config = dict(
    n_layer=16,
    d_model=384,
    n_head=6,
    n_kv_head=6,
    head_dim=64,
    d_mlp=1152,
    vocab_size=4096,
    activation='squared_relu',
    norm='rmsnorm',
    norm_place='pre',
    norm_eps=1e-05,
    positions='rope',
    rope_base=22000.0,
    rope_fraction=1.0,
    qk_norm=True,
    attn_scale=0.138,
    bias='none',
    tie_embeddings=True,
    parallel_block=False,
    extras=['attention sinks', 'value residuals', 'short convolutions', 'an embedding shortcut', 'capped logits'],
    init='uniform',
    init_std_qkv=0.0255,
    init_std_o=0.0,
    init_std_up=0.0255,
    init_std_down=0.0,
    init_mimetic=0.7,
    optimizer='ademamix',
    lr=0.00039,
    beta1=0.9,
    weight_decay=0.42,
    lr_head=0.0152,
    grad_clip=1.0,
    warmup_steps=291,
    schedule='wsd',
    decay_fraction=0.854,
    decay_shape='pow',
    final_lr_fraction=0.0,
    batch_tokens=65536,
    seq_len=512,
    doc_mask=True,
    train_tokens=456500000,
    steps=6966,
    dataset='wikipedia_en',
)
Each number is 128 + 32 x the weight over the matrix's rms, rounded and kept within 0 to 255. Layers, rows and columns count from 0. Numbers have three digits each.

# layer 13 attention key, 384x384, rms 0.0383, rows 379-383, columns 48-95
124081122142118140137104129106075191118104138149156192113111144161115145112069154142162131152144143087122148141165138152136195144106166147036155
082135116139144158154165131149108093097129097154180155124148133120124077148114080098138185176123149140167113127137120152113117103134140092142128
107111134139135143161161065141115129119117103163133168159219147126164132125149107090199180118166119145134157082126123146092082119126078109165116
110122070125079114151165141163092149131127182090199169132098107133120111163116154139131137097164174110152085116093153116082056094177133165094049
118102129143175137139073145123151180191132161162187139101181163151129122141185139160108163115111159066083084101091092103122065094204134100098152
# layer 13 attention query, 384x384, rms 0.0386, rows 380-383, columns 48-95
096105112084154151156138144077192104162081158098113168115103127122136051091112176138126183115152183105105092129116128115097138042142181131102174
161064099144160075089107117133192113185107102107131111142122143141167124077084152118117138131143128105130129151084107152123062160085145119095121
180120119133113074119132111137110185136087120086067186145126093159086212201120116140155146153162078093160124114112067128175137195080156125060094
100076137143136113110137085173199089141177164113134142173178218104066132155061138182131142120185156133093107097088156117047131066086074147130088
# layer 13 attention value, 384x384, rms 0.0363, rows 320-343, columns 48-95
130130146184127077117165156151103132150131132134162156175105033113085104110108134131103127138145156163114143099173133143104195096118142178131113
086170168133105163081119189103126203175137137118144122125099136133161142110164146109125117182146141152135146161162121138150109111147103137192067
029107146119145129086075136138124120127136105192222135168149094132077123156121095138104128141132135146111136084165099114118122147132123135129074
060150221123151198150132062121098122137103153077107082130172147090166113121118120068139107087071146130091137142138114145191144111108126116156116
172112152086137142235162098173100190127054177100108152132175098101085083116083142136152164051154125143166152080139086081097158138143140099177139
107118058115155129131164136181153143126080175104105144180191092163036100109141150099122093150164102143122122113156111122113143127078108130120156
113087143084143178162148227137121064158123155117132109146114102093146140103119142152138202108114127205115164144181122063110157138120129099115129
081191198142104161074126118152114123100099181143127171112115098117172172126146108113156182142138105081115107160170119111137112143157130168171110
139123121113143172145111137119172111116110141213159105088130153113104127068136139199147096157069143087151092064140118151099121179190090199104119
043180172133159165093116107139090083106131098134128161135151097122144116104169215135130176170168108117112197139161172040143116140140167151196192
101124083102155162085125075161100089113146081131145160144145063087118153098128152143079128184141128138133132145157062117098160134066172141113142
123106121148117107143084217150086111145086091179097116058140071143147134181147151117109051119215134143101181131086118163150194117128104167171110
100100160110176185098138197174186128161153159146146096156109147157053101163092150160118125166092093194109129123104070110098146126128106091068115
082147103152131132177165180162105110120052140132126115117164123165168142135116117102068124090104138130097107147166080120139136152138099159111111
110177091123151152162114106134157147113150122116129107147082160102162154064128134105080167174113119143057155153165176131156170152131150187169060
098109149151157180104141138106110148075130079176097224120172209068081059142135134109177075165145114088138155141118109107145134120071123140139150
081081130125143097111111161113105064116147113099125106105105152193161124136108077112136065134090104149179127150099165123088128127149084128146105
107113161175104104175107111143099115116168123163072069127101070094065119149126101101093182115196093142147092137124115146108115147099111097190132
091166155128092135143168182167112150084077129172163064131125148116084130125176139105102146036133149167126106101140074074116133157080145179100114
142164213179135073147121169106125162167138139164078051150175159170168117131113136137163074143132137196075150109075147015157150064198159168114146
132101147167139113188110117159202131152183140124093156190151142094121153122153139131166131123127134159142138121120101101079151131133180109119111
112165125137099122071149100138084134161159137144122122140092091146178105095103114155179117176120091203177132115077119173147134201107107096084171
154172154136079177103124120149168146124065107103115079131141078184127140121130155097154164139077086086098110120111144107105048114111156093151136
129133148116095103118115156154127102095139155252094158097115078104124105138109165173121117108074117130186162101103143095191171173193096115141084
# layer 13 attention output (transposed), 384x384, rms 0.0341, rows 320-343, columns 48-95
087135121148115144152119159111076191085079107158098087136163115076105126096132138161186110120156133105137132137093196131083137122132137112058144
090094135135158148101117152086128096147138181110094119143122117095105096151112118100031142144101097066164141176121207108112137082114114106178153
069148170107123164093158137081140109100123152130134126138176128094158056081158095092185162121138164102139156150126144171133183090092159112165147
130079118109120113071117137117098090138175097179153148104108080122106064122127158084087160166131164161135135146140056161146142170131203180099108
102089118126117091140145107086126158151084081117153124126166089128165125202082162096139207185047171129114102074091108147142101129082105176155171
099137173074079135106095108136127117128181149135086176119139174141209147158132115132129157145136150156152137126158157157105151158153062184092093
148106066190109141149092073092069048087087155139103167134137135142127084098181159149157192169147146126124117133103103117116147129126083146118084
112146106163138137132160107147205119124136140158102108149139162165068144045117160119127103138129123149103121161140134091131109129110121100155125
170196172136154115115084152103144103093178178127110061125138160154155131158132150124079099091147148173208111107113155102196167119115128079153074
124110106179099141156110113079086188094124128139093164122114148157110104218116113103121116172171124161142084157154129122112119157189113137064142
146091110101146139086150104115130145157129173115106153075135148072078156127111163141170158164150110049133107116139114158106177131173088161143102
134142146141124117101088080111164117126067081122128199129128134081128090136178084113165129118153054132121093171142131099164123142132114096092173
085158193165116181162159076082131143098131106110156116188211123105107187102083098084127147034102178116179174114131088122122061151119172121162123
104073135115129157160102096137092075131080111155121165165093112162172177124184159143090111097118119138149134105091123132134145096101134193126082
107106142146081187090109166074108139115135176105144173127131091152087112126066120161089130158202165145129116073176102163076122120116090116088086
178121161139137102199101121111151113158100125128171102104148163148178160146157136222076146214145160127067073097106076133146166158136169100130100
154116088184126134091164126164120103175159153138091133087078165081114131114164136040115127130117141153168088086131138112129169153124125154085147
146129152083134099137163070123124131158141103126173156085118162117086074093110075162150140091168200167109195204113126111135158128153110190176188
183168090102108160115096164156103110112101171041120109140051143138141119196051096105180191101197149218113122121126141104163106121135178111145139
141147125120149096109077114127142060214153127112104138136131125140142141103102147117176116186164127078167121139048148154124114153130163101157134
057130166180128137078094127114142104068145087145145114150136135085170073151114154166084147146115147102151054113212167184106115133124081156075129
132155171156147150118098104162157085108142148132155155106133168180092126167111137127144168173133115151143101107097114174151120139176129099150135
168068084103101142134138095161100092121147109076096154174104130117106196121080166125129151149094149128183115171132138087179102130180051144109115
168194125103151125125180074158231139097174160165093150166155068105103160155125048173145174161160075104076104130073160149147099134089143138109131